config.toml
n_layer = 25
d_model = 256
n_kv_head = 12
head_dim = 32
d_mlp = 1024
norm = "rmsnorm"
positions = "alibi"
attn_scale = 0.177
init_std_qkv = 0.0219
lr_head = 0.00515
decay_fraction = 0.563
decay_shape = "sqrt"
final_lr_fraction = 0.0
dataset = "wikipedia_en"
Each number is 500 + 40 x the weight over its row's rms, rounded and kept within 0 to 999. Layers, rows and columns count from 0. Numbers have three digits each. The size before them is the row's rms in percent of the matrix's.

# layer 17 attention output (transposed), 384x256, rms 0.0601, rows 321-351, columns 0-127
082:376467556498478572506496414501449466524480616422520498480458521460497529438515481569520508472486484534491546544509489478416509431463498456441505526507540525445552493441527509483434465462518505525497508461455458523523483508458515484490543481474522452469532541514480474505564517514498555435406487431530587471517529550468532491495573530433493532439510542480551521530471476468549435453464
102:522487408477499494486429571408439479511519476455502471465508530509577490528516498600435491449550526438437475446513523540426506497476386495478445508448475535524441524482531521542503531501495530549476527452430441542446462467490583532550500467534528462454515471438492518418606459503519411528536521458526542583487470453506526540495486529455494522429548530538514516483507519491543452575441
093:483448506516459464479455437549471529595494544462463456494448494549471466509515520504545470489498536544524538496428525491514494439543501504470487529498509545497550520494506499483514467444501483439471514479495421522493571465512517501519521525504495415499479505557489500562508508576441491493510545503421479438589489528484543484565491503453514499455486557525507502539425454473512477434568
094:551482512543474515483539433523552488493581511509442523471558427581447466537497505531455457508495515505500539485473519534475551487531503529476483496552481540487483559519443468430518599434522487505567480520510501437490454489557523472503514402491415475537467513479501589435491486519400521544538427516433411479507501548514461497472453509521521512475484453511491489536518439451514494570495
098:537507513516538536518510501481455476536505462505458499519500530461556503451467466534521493458474512500550490533560437495474469522480423455535508499472497458504443429485491554532504445565497561521471534438493517542475437540528420447456510560531538573442486507494504503536468473488592530499565479458541493447428495495488523506421538557507407507540495424520468455511519534499431501650489
095:521510523487486480415561423540438463439527536553359585521557471581480475470505475477457509497505521551519549580518477440528473560458508541490515550469526503495516500509505521461492578512483525560472496447500563467519466482526496521490480565465497483495520514576524528605480490541524532460499500526464508509521426485484530495504595497537502456470471504490530597467538511519538474516492
092:535584468488560548472418522433476476532472474506435484480544553468605473514518472503479526546486477556539514432473517524548507473511428520471466573502512562529504523478489494543510409521543535472452537410477409541422527529486524500499501526544483423509499518501501523511457428445522470570542500465542563474526491433502568549512530523458411464544576535503491450461441505496485463594529
095:467574491456472509432520553472464506491444537547474450514489505470520488501481467509574490491490504557451422512481482482479531531429469532535425513468524485516505481519472514536517473519563540428498436534418460496481422519520568474478492457517557551496542559435500563557497498403558501481473469460594533553467520537421506480410520450449402506467483466460484489454483465465542498520475
106:420497500488513570546513426522532543485509528489548495538438529471456536465493520504479506448517490491485519534528424472535530499560528470466578479428484446535488405466461480453511489427391537526516461603453541520501560477511493460444529559468486490589556491505466433494509537490533623472487488451436495454496575494443456466527472468492559512515445533513499490506484490432494448412521
101:453412503512501603512534417505422541511487581508449558466467474575472412452441499511494509485518542469464523549564445425466476485448407542426471467481536531515477526464522508439534513411502553544486515480471498510476468433518503552471514528529502455438460530449451533487527523530467599468519475498480465479534466498476520520543626498487420432432479518484556496527523490445504443522581
095:391497577490501558461523490486530491486486517494599473487516490508476542454510474517561551451516489485488552480563493441449421529428543457455526501481600446516490519541505516560551517485470535566447449491526457451518491498459471553483534521483512511507513488484437514514485489528500479483401482461583509534518549524560539509539495471467496473436519520450581550535525526463505501429410
100:473498538470541543566500463544554411474509499468508496507501474467460473502513496549543500499468514541531568565551473476528518464461520466507514503496448483508512465513491543444514478527510486485484501496515549568535476494463523467483521549498530464495501505505525554509452464415622583539497446515567414460442538457488547528515559532519501393524508429510500566448547516452463475415521
094:504468537547514480479443463427574475521485542490553501512525401466447570554509507556466426476443481476532461501508532517514447481512531382561469521546514500491518522496543504518466532533462533593525488511608531518517526537543448465448529489478479497501512476565492548488449451465474525490482492500498473511485519531561460507443469516528510554482542411545509515488517501460482576494451
090:455448515514471502466584532505456476409533560535534487489550437478499564520465493515513499522511439543519488472504537550485452573443505509469482506518512487471498453483469477563508537528420471535485437494490583459505432538506533563448471494483545552498470483500553512441494514479462448531469449570546502554571473515472481481449449482454506483473530481465551559516515531526505549517387
083:597430516555533482517493512538458510546476499569525489486546502578444456511538501507481467512465526488538483501431501546550553468492501549484476508458465566534547492521444526444513597487524470499573514475472465565466458534481489498501468430482481517428448503460511529459601533516504475518531547547496471500516413469460428478539503520461524522471504457509499474573565496607447562592536
087:540562495449453418457443548473483491523507525538486445501471467502584545516492471485537425498452466550511499490427528498483471498518485450540466487494508485558465450592483566573524476495530599411497523486420449531450400473554545480503568451521568497556430502473510520453484456440526426508577474502474462520551510540469534503470541491466461498488530529546530500498479439483508508502502
084:601454464564529437460490540401490513519501475529467509507548472497469493575502500538539500486471565507451400524561487546540533507477437508521479521422460514542476536493493501509512606538546485501558440497499540462464503540518558457510518447570445523448509554509451566568458463411498576567549526527528551546473486462465463477444524499474461536538471463521469434488513526500496557605487
097:541539456515488479475490513480452567523530490546437535495478470497493481519488506467522446541503518546451458492476555547454451458470530529507467479489508574527518492523464500515505521547565556430585545556456471501464436468541528509451496474507462554532452535467565501525436582443543449538574544568441491494527495487405482450462564435492507480500482553521453463529479466506510487511500
092:566541513529469473464488492516556501517556410526467520513544408493505496544495521527511458500483558528559550508424532582522426468543549520498489529495459488455555475593471487553501512509584535485513476517560490506482408438550524452465543461514459515495418539548531539513442550455518529470576566600407440530538508495481505489499535508537517462526448455520513520517505456500497485434484
107:443535517471480561504486568512602454502486454476546562553502476463512524479534454516472508412543417477518505502472524512518428555503555461568482490549484454510490491503480502514517476546481569523506514547523476481533479524478485424481554518456484531552522479498474442489447503484504473528434407513534477558467543547507473531399423484492514570537475431508547434540489500447470463436447
102:485482510490524503537630550545396551500544478476440582481477433514451464473422512415576492495535497501464532499525522540444473488446527534498481436543490507489473479493486556435510535510531486496532543527545467489522429504495541560504504456490491583416459540439487464505467527454470490572508509613532484513520465518489451506465471518525490450443516504470500529597518544515465474515463
095:543516555469402513462469522493477451537477541412452533486450561547579485475554471486536502487511426532485519538417519448519466523494460503520531544509551557471547565519503520486498469495546543432450555462482437532491544443471475490515535521488510456469451502581485488486519457540486477501523470480502508507544424499511557475491509478491467455547500485472495506488499462463459468462557
096:551472470531494591506518468491528478490436520504514530459536583552482490473532463497521483509478500484489502482468462480518599528478433555430422526483545514519549552475436491422553525526524482493536482457492475525470466522475448502505531473522483483534480534509481546463537522428497504488529478490620480484474497451505492447512497487509440441481462473475492459479575435494483498564559
082:504473528485478473564405519484461536509396611433581512494431507449503549457483555512512506526476566459456464493439552468497474471485525482554547533512481471536501472488544563523385477555482494492522499466493442500536537516466516490550481473506568513454547471447495472497550480443508517435433525473539614488431515483528544519529479502473566582437486545439477535525485570491524572449522
099:504520500508430552586468491536501530491455554412544446515527527488489429500554523506464503566482499539561472483443464535528585482537532480569507565533488442497512483433518503555462445551449421521526497441557509427487560590484419485542436485480525453430545500550476507506532523491516482403488518444561556476473515473547498519494374550512483507528483444484468461444459513531520522507460
094:422475467558524549496458431471520551488463556413474457485464489521495540473483517555422495483463496509579535476491516568565508479526489520526494522511440508519504442465538499496505507511480538570432530483502488484475598484566476500464513589530468446549477487522476493587483447502497501493513528517510482537472539435506565542505544523514549507595482531512522533522471529471483502452452
106:477528447470546508503486474504549535529509496495532444504493520445423475492477536476594550534501538582410496508543534518436472457433509501479519482468532564489459541553533509592500479540511521497545520515537432548485487524489506522452508449512487544506532476476517508523479533480555474539461518447510552458465564537531492473493532482468479523414552502520476486553538536546499469522445
099:507570497519440532464561488465519486498521456507450563474496457439611465523488448467490515449503475459467451496529505467437447512501480540515497435565521485432579518464514503528539449463459530529427557563502491494551474518526479483472492460480485520494541461445515503477425564536461526486562447462583539521480442544530473509447534468525408504447513426516522485472474497485509463548478
093:527519494493444526487606489580470531498523474558489596548485488490410491489507490427531489440585494493503507501484476553477527519522562545483466465522487467489497522508433477417570559487482508466507437581470518474518481450433506486437461499431458466544503552499487495535474505561434533547460486559472527468491545576527453518457522446474534514413465493530455437476456482478542477455485
094:479540547532543522539533531493488490519503451503499554511548459475495457493504497514476460524494401547530578475498555530513527541452584457512469509561530522513514477534490499471513520513455483586512508500553488510475470515456567478497535493469467496496483470483472503438493476511480429534472514561550474579514492487525449452521455459442565479512514494536534537509533498483491422334456
099:492451523506507506478491517442493467496540512449547448494503522455470493494556561558525436454484466463495500430500551497470474490438559512493505546468564558523514521465501495519499532504484531522526550508484445561484538512475564538535487536458502537493557537425503429504487514440526490614519490485544554479493560546537555487486509511482494485495590589546507537526484473470464502438504
# layer 17 attention value, 384x256, rms 0.0568, rows 322-351, columns 0-127
094:450466486467473482494479503559459488487546478466531458568518509455518553462472479437511445479366491495482534496448471530477490483450488474540461520525480572490450446471435577507513557464572524529475553543474521509469546506466471506573513450530482500555571450474534538488491548451471386535536544471448484493479554446520499461577538472502592463508528479483532426527519549418476515505549
084:497551498518496486488513462566480500545527470555521455392424562428459490462543542474489463482483623433492519506482508542501458486453529425508450461513465581471524536508513475503531494528522488421428554461508446510496498506531493552527462520492485492455465462506499537487506533547456503451493467474435530451499465572455568546528600456483494502499466516487513566452557432511519439502488
086:516523473478417512533502487467479541502581425494428477548542458541491464479523502520502481582384529533462514487510428518502489484480562447426582459494466473497503450539434547509511550600553523466516508481484553469500503472456506504447483389512530449512465463445443565476475519467480463465541440559482523518575489540520541556480501557536580493484477469447479495535487449437510450508492
092:498558547478503504481511554418516461468505523513439570515529520542567485493428451468539541477551420462624514567513441475472489507447498517458515551476525527478518525405485511435495462508479526575481509518532407501512523446540523503446545529532495466528574570468512467490489467498543555472518550490534464508474533493485469444449519512492418493460516521527492482467490548502500439506501
086:538506497550487506486492523458505522494481518507481516462527492501541461492545439530504546541523502539611506495507479433472514499561559490422507549483509449499508422518551522451484448468538502515527475488471525503529501556531528503455517600391531449491524473581451496432512443529507409446536453451490501486507513578526526505453526440493571500482471532491509441429438470438479542511488
088:521471478446467422515533504568488539506568491487529594479510620474583508483514501458501514449396465448595528523581496496522547503443507434519499489461553558494473520521508510544517443527539505488470504534482450445521497484525481447523506475544512600508521472503494442496496532478538445522535530478476481464477510497445475415504502535481487525509415491527581418515556491487465483503495
086:458470538435471461502504509480432529491467481556509543516540502515588564403499431480521460450516477520495454474485533476517497523439503512545463536437519520498506486529494491417515507502543522542483508492485520481537407560459508538484537581531513503503572552576512439534450553583537603595487558485515432503507576521491469447424445603524531507558503470496530465464525550472507579529504
101:517462577468565565492462463479544451524494469507575436518513489501468434553509429565511526474525505556454542549482505513471484558530474555489493499487481499506544484485545497487509514496464439528472488441437512479553413542601525482508508512468531500520525543464532409508526488521486501494500459450499444472477461535499528561476532533539461529447525498425502482481522449647491474473550
091:500482518532512460445500474413447502526525447507479486526508547448511449490554478515473526489502565519581530495468417497489438521506450513431429504492512496470512428502457529461531525482524524389515527495461523472471597545575518529476533464483445433517574474541470543541505540521597397563452452437487535499519610512465517471471537535481528536489434489459545477451503450507516453510565
090:511473547515547470482515491427493482457458472538529438520466463457492456493421519494459547457446458523502474515525502444516457470507475509501420530519529445532425540482508483549504573433477439434470535507436554513446500525442503458485549531487444513507598500528532447525515488540505436608461472502495609495533542536572513495462521504506472520479576479603502473490541562483507505521512
091:566548506462514542501488538485555486508513481526517522529495478560564493545451496558492538392541513558570485550484479501447574548542478562411561531444581495554478480401499478469493507464499520488517429455522468520508440457542474519446462441514505482478563559529467576508548465524560550450440515490538541455512509514508488481478474483539412451492533491501514551520467521535508493482503
084:508542561475511543526500506495526481435472529506449488538501416493469435561449513463501507584547444494482498556528574502520453476505515513531601546514469517519495473493434510483502538518509487526488513515473441479481479464478436504476531486473479512524475498384498482508563472452427519463545488583492548505521436535479510521479466457506480438442515504514425507519491493458538477501427
088:541508487507562507487502529417492542496501565513452448499533414461459533589457487501435502552470417516468403536492540485482461455518542478484522502577505492529467498513437510455539510414514482533493535581522517486494466498503504486518532456523475482465532572526480525504492492509478459490478471501560445524441482485562490439454464486549516516458420501521484411442473616435530543495535
081:504495476499467523544524521524446496503521460481448484424539476467435540402482526518554429597475577530486500423474529526507552489429538496484438528538451565503562453543459512552523462506506456500544520516580482561477559440521555568460405471462507504510423428488462509510552517515556427506533486537501540445464443449532505431555476447448566494540456551476473539491507531500495514512494
080:535559498434489446512473523497479499520578458558480521519480503430553533474463478477465510537453463471501470488512488428533524515364469473490547510515568558526450505579463495369499601572564510560496573471468446461574488445533486539538518465566523523510562529551571527498467543568476533518524498455487406475455474529479532459470536469487572527532534490529544493475516494455543510506447
083:458482600493483514479516546550446478489444507512484556536584513593555571497517488441486463517475523515503514510479509516486509508415516494476507580494504515497529430518492507480479498529513537511536504524507461451533460549540495576458482491523531499545489475445468482527495517472512523463567565508492488509606525486506494508481496537517507478497434568458475481534461503523496557496535
090:478552547481482487505476511593465443546558545536484554505509534434504533540534478478590482560506562488466481488495497472520499510447505516534530529484527520490528433682510498426525551529485517471505508545514477518522533525526526574515502436536539483510434525554522518522477519581439622534562535513497487497513513505450490465488503556476554504534435502492514509530450528499498485486465
082:479559501486404520543469502563482456545520519535476501508448503480542476499526466509536469576528560513497497521519484446492477439484529476498535523510519509509482434565441472416495533551509495482518514489541468542514549417477504542477489422552454526517427531522507551473440516590441618512611464570527528435562406576493541565524464440488551504511390517484512586478436483492537454486430
094:449478529509514509502532497468515540492480516490507523561500496498530440585422558454469548456469449512454572542498524476498527528540468514557454488480459418527475535494444411457446525545474478541464475489469556512532542478433523474514603498543484507498515477429513496527423538531425545527489471577613558518470565510444515507446394530530491514461560439563496439492508557538522482515483
091:484490517464543431506550497492441531530527533468516519534477456496498495592488563501510506479522556515549466534490476552539529517440481517527451463505594438484499542452473482464537551482414516496525481560528496537423594482461496547440475428489469421462518483530474553514426533544548552456480486543583512510531544500525512523451519563470494515556407503555481408550451489512505513500476
089:479474488587524481509502501504493535539541512517459565455431544479538571491531545475453496443545522493596567509513546444528569494483431493513428480493522495471513525499481510455521493575528513451449473412447510451507560504503481543548545622502458496440570457575481608486483537457466519486469509441495453478502509548416468513483538528468450517489511482544519520476525507447530467497500
093:486461542451464440524533508466496536481531486482497549470505489545464594481511464555577478553479522529438481532492543456531537502555496481448448484447487468517517490567485575481510485498497459469506510487551521496468494414512527482477495543493481485484514501556470465503524570457608431534520500443461516498548520514502457415519507542504525468536473509518483588585544572526473529535491
077:510539532543566491477491465516488563470451429482450499438487516411454515443475472517541475479519544462501471510484568481543510533496537564591492519511489533507497501535555546470492464453491534531490458500550455540461484565463446550582500555529527582525483416443535402585595432519490523489506570431483572519447451436517506465548533405509532464539567482547493545453511503491517519515510
092:509446492475505506538514486470520520472420498459420535531506536551445515432500504496630477514563481499482475530552518544551562475597582486522563504498481488496562499453517524508487400523532478572475438519541515521497420435499510452541505620465485522460476467440487416519479485450476526541500526526495477546512417450498476501544433461520529454482426488496471528483510451523476454508524
089:521420495496529510485533513566521519480545472477458472397426507548477520560503522551555542512480534470530500537608537573470474494540527493501596542514449533454503444517507489569511521457542532471433490535464498510518488513585553489530449448503510500486490523324507491512472462471499491470575494490471523517527464474500519556540449461495476563509513502507503416447477452495513489494497
097:480518539489502525482473511520526428485486443529509545543539535477501485457461526519592509446397437489528496454553471497479481521445478562547493502495628541512448459578507480580488550460511488471506511525513468582455521554440498554481499496547491534541513551436536425493546406549477520552562525558474586503517546454531472444525524544498453484477497555504490462517507546508506468505496
091:434500475489484485481476495459495528497547572478495573583524495498550451507552506413516480530536448550460532511519534524590479494607477476493431480516508461466465524485455482449484462498454520512459492533492532494512511445458476419451617558466430493504584463574537462471478566552533513523444490552520475575498543530527417541395486597524488506522458445518519465479517573458479440486450
085:472534538516455541511508476512511527560493493504528465496536540500472486539551488477510522529469535590423416482422425553511497511486542490502447443498487488470532520491492474443479495487445550490472534480534520497523460614454543498463482476516537436471499492529496484485492549573517472498526490546550501460480520590457527478419441575536480556476416445478491494473491425578502481501455
089:518537440496540509513519504488487475532528467500534481498488437443424553586447522534453536478400465540463479484505560545481569465487484450515469442463600462501459575480501460556454523483518460457506530508467534582462524462436466492451481426472473508502502508472495497482494571497454474514520464588568534470487489479470538479508428567495520490492483500616506381539450533510509488495472
096:490529604444529478511488508455508504476551424502556456504470494384499528489467542429525462498450527486423515478496489473496473493479512515594471503444543480534457564457559525573483515442490473458440548554453451533435521557464460529472460567567477520469454515522531465475567392477480443443504543501476550472497532465497498515493509497515463450518499501554485460506527540550468460492498
# layer 17 attention query, 384x256, rms 0.0717, rows 352-375, columns 0-127
095:438522462505507554504417488459438530417452517501430527533483503518477575502487550478459527506496566541497502535446535439491529525527624488433523488499581552460551504531520473451471531523487537518520466525486558445489617484468501585427501497461501516524551518456504523457521490490478426502487477479499471456446522504480479466537506493531521511517557524474404462586484451473553422491478
083:469489502507496500509502549466499555511526588514449507471426427444491510466474513535477496508535513525522422523554468553484496523528558500481550603561379548517580582516564474465518496552485497479454495515476530483524616470485505484494496494530487497501498431568529426405602458515433551562551438500479521457543506488483445502444425465468495479542466565503484460482504496498516565528516
084:487435483509512509542493431448468565522492502508534511566509494509488526460436502523512557466469503469479457482467474483539484514470559537453547443523529503496521507519547500534490534491541546480542463453499528571455486506475476497484516509526477463474525551434465560476514545512552437513348475486447495531513534494536498469531506492607501504445496498526432467502549485442513463398473
094:576475526571464470539548477562513493504524543500562467546561584472440517479530555436530473507483481547482514498433584479553501487506504521475518511527529459475510491496462522511435502512510542516528485432501516499466426547542420510502516476517503466451513522501482576460523425472491438466452566564470409484505579504492500435450465508544443494426458430539465555504466500466504419514455
079:492498533477506527497487503478562439559541510495571484533461470553483499504541515442552452447465528483564517488618522453562452498522434552414520501520512488468540500487514498507469499482463531508516509449454521569500506561484469507472491463493557591559560626424544524535450495512532453506362500474523514521544535562537507495523543493556458453508489425475463444492510468464504451422488
088:517496582505513491472538510562503462445513573526412566440488456434506544502550541481493416487535500467540554517507504532479500547549428560543449567498496530451501594447469498520479506484497497512511487505479445531543451501522532495536492456509597480516509505528601583475574525478536476507559523558494470430499553516464546472496447572456442513535494492529512551445505497505487530497497
092:525523476492537461517529507446461612447499578453568452543521471498559518422447519478506514446451564580475492501511525574525465552540468495445480478461511478506523482470500474530547428567531560560500431503540453476421471509524520518468521490495549530492464470482475492483502499500564432458398537489478409487499558508494484558435489461481526519506478463537458545557478500514463496476489
089:482465578527509529512527459532454494499483548455513463545511565562479480444544508468521503460478479538526552433500524452543479458478511535474476433487579548442498434493498565484438526501502555517559421466502528460504473543542438510496463502496566514462538636416459582493487462494530470500449586529532450535553498454478494454523499573579461482437487427482496535544500479454507345495482
090:465586478457548561546457565494477509455414478576460542469486505443547483499463517472473464489513520459539471529531504481492449497533484494467512500461520500485560484445548433550456468519448546508474571517443516536529493517421542497467448527551530481538510476483463489503440529484446492546465431420548492512434477496508578540488580481513473524501585539458518570507554510508517500394501
085:492490490573500473537533508517450510488474497498454549456531559482462423484508561490451515528501477533472490464461504443456530472520500497456512498514443498445473497453506536479536473455465445505482467517494528377507532483503489511588437510480517448481495470512476403445538481541450453497589548514442464530573456348451468456483463570551492450524497615543538529497483465522483450555442
096:465508535419496507518552544533519415489451525521523527485482462489519427507525474486496463455542507424579449551517521505524482507481437545483436543516452555484550444463475428531476503480492519543554532460488510493533524540502528423464436485567555526536499584596477489592463462487520495503427496568536533535553506487503533519518546512486473485559495506517569541480501505430449418427454
094:486423493425467545427474508521514515557533506558490498535514490510511520512494522524548495500497507483517495510456636442510541510521528510536448534542498532537455599522522510507526578504480503484497497430454503563483543485489470552499528498437482522513548524500570500527549513440511496506433485486491588432523573538519462475451405567456545502443495535498499391507487524463555536525476
084:503501492531469486484470463463489542493519430428479489536512550522480585539522459507500561516478488555425496484471431532522484522448577428533573505482480456501445434555504499458530503511533480470449472555543475404526533472520528476542510490448434512458432415460454448492463492544427531450649564500467487489522497490468441492492475435453539524536513522500482459505524460544480504613508
090:489513497507484523446463434543482480541436533527536523585514547500478526515512560434476496457513528505454531487514512507516448520458491470570535483514561497516453510453505484496513485516493580452534591540427556465507471530451497531475494496515486507486520485461469585501510491492481480482539538475509499498402501511490559466498484500541491566409523498450552541586491465491491421496472
084:479467442480479465429476502518442509450475553488480510484513531478513488564431531457477553537500512511518418468490530502465447529546549482496469550583461511531469554496493486473587483474542533489435533461513513502514557458468545554531506523437475457495533431573519436488551462521493497499554490493446542453551511502539455449468408456491558459516503563540494408492507528506517532530435
083:514492448609476456547484484440471570498538480456511531536510488523537469450444443527475504530511468454469427498443462520511488545501514488432540452512458422484568500561567520521464464496500464510528524504534511518438400512517533429483477523528490386406444493463423517395482494540493512527485465503454537566520522465492477510518517481566454474475474537500529450509498503457484488435500
095:471505434421466547483408439506420520510464510515487535471520541478539504450482474499479499507466540461489519492436569472552443533475507492454471467575559554494497516484516454533517465530529508502521563448461481529436499545462526547434569455455534420495514528573450491498538489491529470421495504492495514484492487472563534480497527466543453477393507527497489476506480542459607517473448
087:532551390511491485460429508446475542456413472534540505473501550495530525477446477439469562498521541584470466465443509533444486488462527407535595490468546482552485456516529474553532414599510459427453568562490468515492532482487583510503510521451472460528453386479466413468488482446500559489540528436551441512448477501504497497418536449524535495477493483478465512530467539558519548529520
083:533476555502591527487606528474524543527559529462525480485514478509516487470486484477542460480494469476575505463564548479549490524475420517464472510498465502494486489494495531531488454403513478501512544454540479516510435504497521442517504529489570550545511578473487527587500510525568468519421542507522498564527448475493507553508572532557491425490510455546510530467524561481451502433520
086:493498472516566492482474565489457520546507466532535514528465520524504482532539536445441449417508494469501464493511484396510523539489455492506520489481519467472523433451558534525488429445452531503466515486464513501544510461487482527480463537559523566541623602399519502508512606493542505540412464440564528541514526496457482505470573554539430527482587507420428474476526528503498483449487
093:468541489559451430559507514471460521490517482444454565444424474511508557513447409561525498488513521452490481513472413524503427500506533478456516460489450545454573442583519477418490489487487466589475487482546479461480519442477541478482463547533476514442483511499422467491468481560474551527533465475501514521470482469495471476530520440464527500547542488555468495474520501443494445495597
089:521551505511542537477541479551426497492427465529347474435462505470542455387464510547478459569457424516533523452505569496517447444533446502497479475501526507512440483498522532499447456470461495574521508495477488484478480531440490553506479539530554442489520542516502465453513576530408523517522520504492510516455454475474482495464464532572489509460555591546493541486352522443538459470533
090:534526497542572438496595552526555412538474500478526472448490511506514383533460437473478490518480503570485495476578571544486487515559373534523492475465424507544470477483492544535532483518468480558533469504531461471444504459562502461581485495534504511545459440513510426561452481524511514540541469470443482496481435496516466518477522492548487454548480575513542490473489526505466520468515
087:511440477442527480504442462453432511459469489532528601475526574501425532524477576564517568505475575474538511491408489462535480462486554456569568518518539546436505464509500445439535556498548497482462538528461508534524543465499472518591504525449456504498519459521542561539518553517515489466514503464526462503433439449526484455485540501527536443509519499475495515518552567454519502507474
# layer 17 attention key, 384x256, rms 0.069, rows 352-375, columns 0-127
096:428519466559482540497519501485543491506469510507532498504498512500487494453486571481519463424467506615454514491570467513503438520520550520455546521450478476466504475462559440457500477505460471511520500529470557418503549482464522536509491437419520521622523483492461522474531498588462461439482552487513509453512421512471461520552524558533520475450513502457441504498520427527503472520480
080:466491508567480531597477476501551521564494479476455528470526512540468561510503471519524505425455496513501485487591479525487465477473492513533529471450474474443482488556494497445478512538532385533527520528475492503505545371538487562516506492459507503543526481543474477488508502494482536450525481499492534388525509514509434471447448528476510495487525480484487569474495529428488556546487
086:579486465438517460520450560473493511455490519515551472473517445487499599493503471456510518427489457520454561464464510479594524486465548473537540470497592503494500500469520533493487464531417498519509461526428438470527476513510535501564563485514515521471563501518531506517442486533435505449514543502564498502450473576550535452480526457557519545568493491587477485503492508525447490405469
097:515520509482521420505460528501484432531498488499539495474465511547492464503535510500535449526565526498518520466500544452428516480523538482500429502524456541535486485487565535534540519421480490510504480512436440502479482508458498499439511553531424393472498552559521555477512494533460525490502539505429502475524524506535502547496508577558479534536446557519582480455473531461519496493466
080:570502439430502471565493555488483515443486512537560466467537522498499623507501495471496525512526546488511511459464496434532494483408517444484469472525551486532555477424500466496470383492461539516565448476522432487487501543530442408537501571484490459478513538488533529536437517460507518526478546480554529466502426517475510416492530415558419500522470530534447454526481534510496519460470
090:444496516541506552499533456576487519517438467474516486471498564485508438556484506580524512454475548474546482481497485506460497482580391505519407489490476510514468491528532437545512554493578500544501504460575484547469501518496451470490481502506534548484576565542534479522520501410564483494445467522419500521500586466455434518504447505539427501497531472419515543482538524463577529519530
097:435415490516497502499468459506522478510488497485482551477496523480419443424448491564484461461503512515505477491517486509506457511578557458393573535449536564496560505457517531495566533487517498558558456545542509534474530466515488517486555475537513467506473537505504540480522471519507507495446571508534461504526488424499490504526508502601562505481399543508495519487455483423572499535422
086:506530505450520376513508484460454421497492480582550478480469500502476498458514535475576489531554503547465501494466484451486471535496550480460498473535517494505487475471555530538547494448423513516508456494445476465493542570530510431447505527551466504497479561554527562427489521536447532451493514492482498531481542502521565456547578579524458531494479526497461482497482517547501450450504
091:512461468451492586455455546554485502411454501525501495518513493477511568474447477461512526439446477510524477506515537560589532478532574470542511529513514455488502501493492501604454421527485511523497487508490453492500451493518491517542527495490524533511594455466521467533460441419527454531506497528566428512456508554511518463491528460539497525504574518526494473487459557502519451439511
086:537510554499495483475486480516496499559480478494471527543435534552446459536492522481540475559493495551514493483541397508489531404479488448517563474538456493468482498545474497522613585510512435513467528490473572491524531497452542510475472516488439449585519507556502499444498473591451532427555434552429427471601494430492501550525489594490538529471503521452568501489457514470534445548475
099:551489487393500540483475551463476494474436504535564503500519480469486592553492490511477572494504506473554479496459474500538488508479497463543503544577552513563511485534478483602515453492488472521528464508469483494575433530504505485541524563504459547462563562543518520544429482434492521496503556549569470558435575482526509454454498510520472512513544517562477524517448569472523474462538
092:515557480444523539516550526499537510529504488492550435511552500520520528525548473451418494473623540511516567490421610471475494523407438522519472429551470529506477516496504519382519566494477458500510495475491509523535474504485507478490441481432505451505481478513505488551493541537443556529531496476545583471524415461522476515505486521511530515537389446507547535552548457456488549475559
089:480508524566496457504540471468509483552563526468416515518467481502483406505499553493495493561486487529450482510532471532417542475515500586479539499455480504458488507524468489436475521489533485486455564511510590482510527494507534532473498452498471463554396480502434486440547508542489478458505475464452494485524455467476522546531500540400554431435492517447488458544479420527472516564498
089:509516476524485498499582491570520479465478507440455476487500505495436359505490567434499468505480434455481492500507520472480570508548543494489479554453486489478500497443554454565497482480544496488510529566504542449489569506517513497490459457484544464528449454533523513451575502451530466439440523502447440508488393461488548519559578529446510425479521548437495497532459471585497439510520
082:476489520483476565474527495542564526521471516451480473513464485547442475517535501462480506541494485488543553470495477524488467478456493506495546527565461553448515488540494504406570604517513493531522533497486554518507524459482507505502458449479505476536423456489453480497520519603463506494554469518466466431600438436520473521584421504437578481449449492490554544487465470483509493531493
086:562502477460519449519396569479481533480494496528508481471465439464500549529503499496520504449459460516481531492505490489510534501495546486579529505489555471474492544459557586535468441489449452491497495507436437492542484491518548517577575481494479556484542510535548458488443484522501472459539530522600482513488557615518511477439483500510521558621496517582480487479489523533458500446493
102:442538441434425572449500580511522502480465536438519505491475537431454517456505493496543495529516483513501567527453495513488501462460570474475532512538564509491492558482495515567482417472486429484563540487479494495535512505517587537494578475503469476563496539604479523532509525483513508414521500557536434467480478514484528527520489467459482489497509465526541504508504538457555464503524
093:380490490549466549490516497552527500491504547454384523534524523513500418410471521483510480545493415487455494511481544572456491497533548520421520507449479491428490509487509472464489505488533486493481498541509549510475541463523497539466488462509516469541375430462450435403559501518505478522480477492470468478546469487470477569533484521481541463477504504470491451509487490464537493565511
086:550440503419532505519459519521454503458463478558571478462509469454530593527507467509520575505538529502551499500452490478522504502484546474516511503559524503526485495501470549563561498520427497550550470499509396535522481550503503459537509544557501542428575549507539521494412478524475548476555507482558509572428572506537520447462529446525482525553492505601498493502460597505506494438499
086:568528464442500518518501538531509531451470523569484493563532511459496565468450526484453522478476503520523482509463551437530512504477483450509519493472489505532483498431467506525452463552471540540534472498461459454546502510498479474496446526482538592529479477447560473497479516500448513548416502465560522548494425467436561464530575494539480531501428507504472483477491528505458490461518
094:502507517515495467533451522453471543464484509529501489494492489492519564492492474520523486443422491519445468543564462502501440522523575537540530505486552527484502490526471513511462456449521488461490510495458483450574479484533513475546509467486453609522533488449488474514469468550497458504552524519516487504454586587520503435441423489465574542486575424531459466409515533546488462493474
090:520469463522554586416499518524463487408440458568519484529459552480510503473532522552539506530473497489558487519565535534482448542524472495550555499503490481538515502504541446569523494531482448554503516510564453511507512492450473486517505551513566500484633504486569543516464505489472495432486503531524457527461558522497518542484543582503516567519557494522536552435454606495474476477502
096:559496537543577509459437513473482500451489495480525460453517499591472461572480484553513530570542498446588515506541495545555595475539463393465524524521501440550514478511516468498575544473506528528523490499487535544457479458513360460471548575554473469451495490392518529522485480475516517504554527518451464534589519423503451524508502438584498540555483503566539427476447535442542482499441
088:482482522488459520430528456469530546480526545494530528526539450517521520438500519481521563498522502534482553534451478562517495437473558465487534515550456584497513441511412453475581559495519533472443593490505543482491466525559521438503474446550475477553485507537519488528569453593495518469526420510383455460566432474518490522505482463414494468499500484458588456500536484519520513521529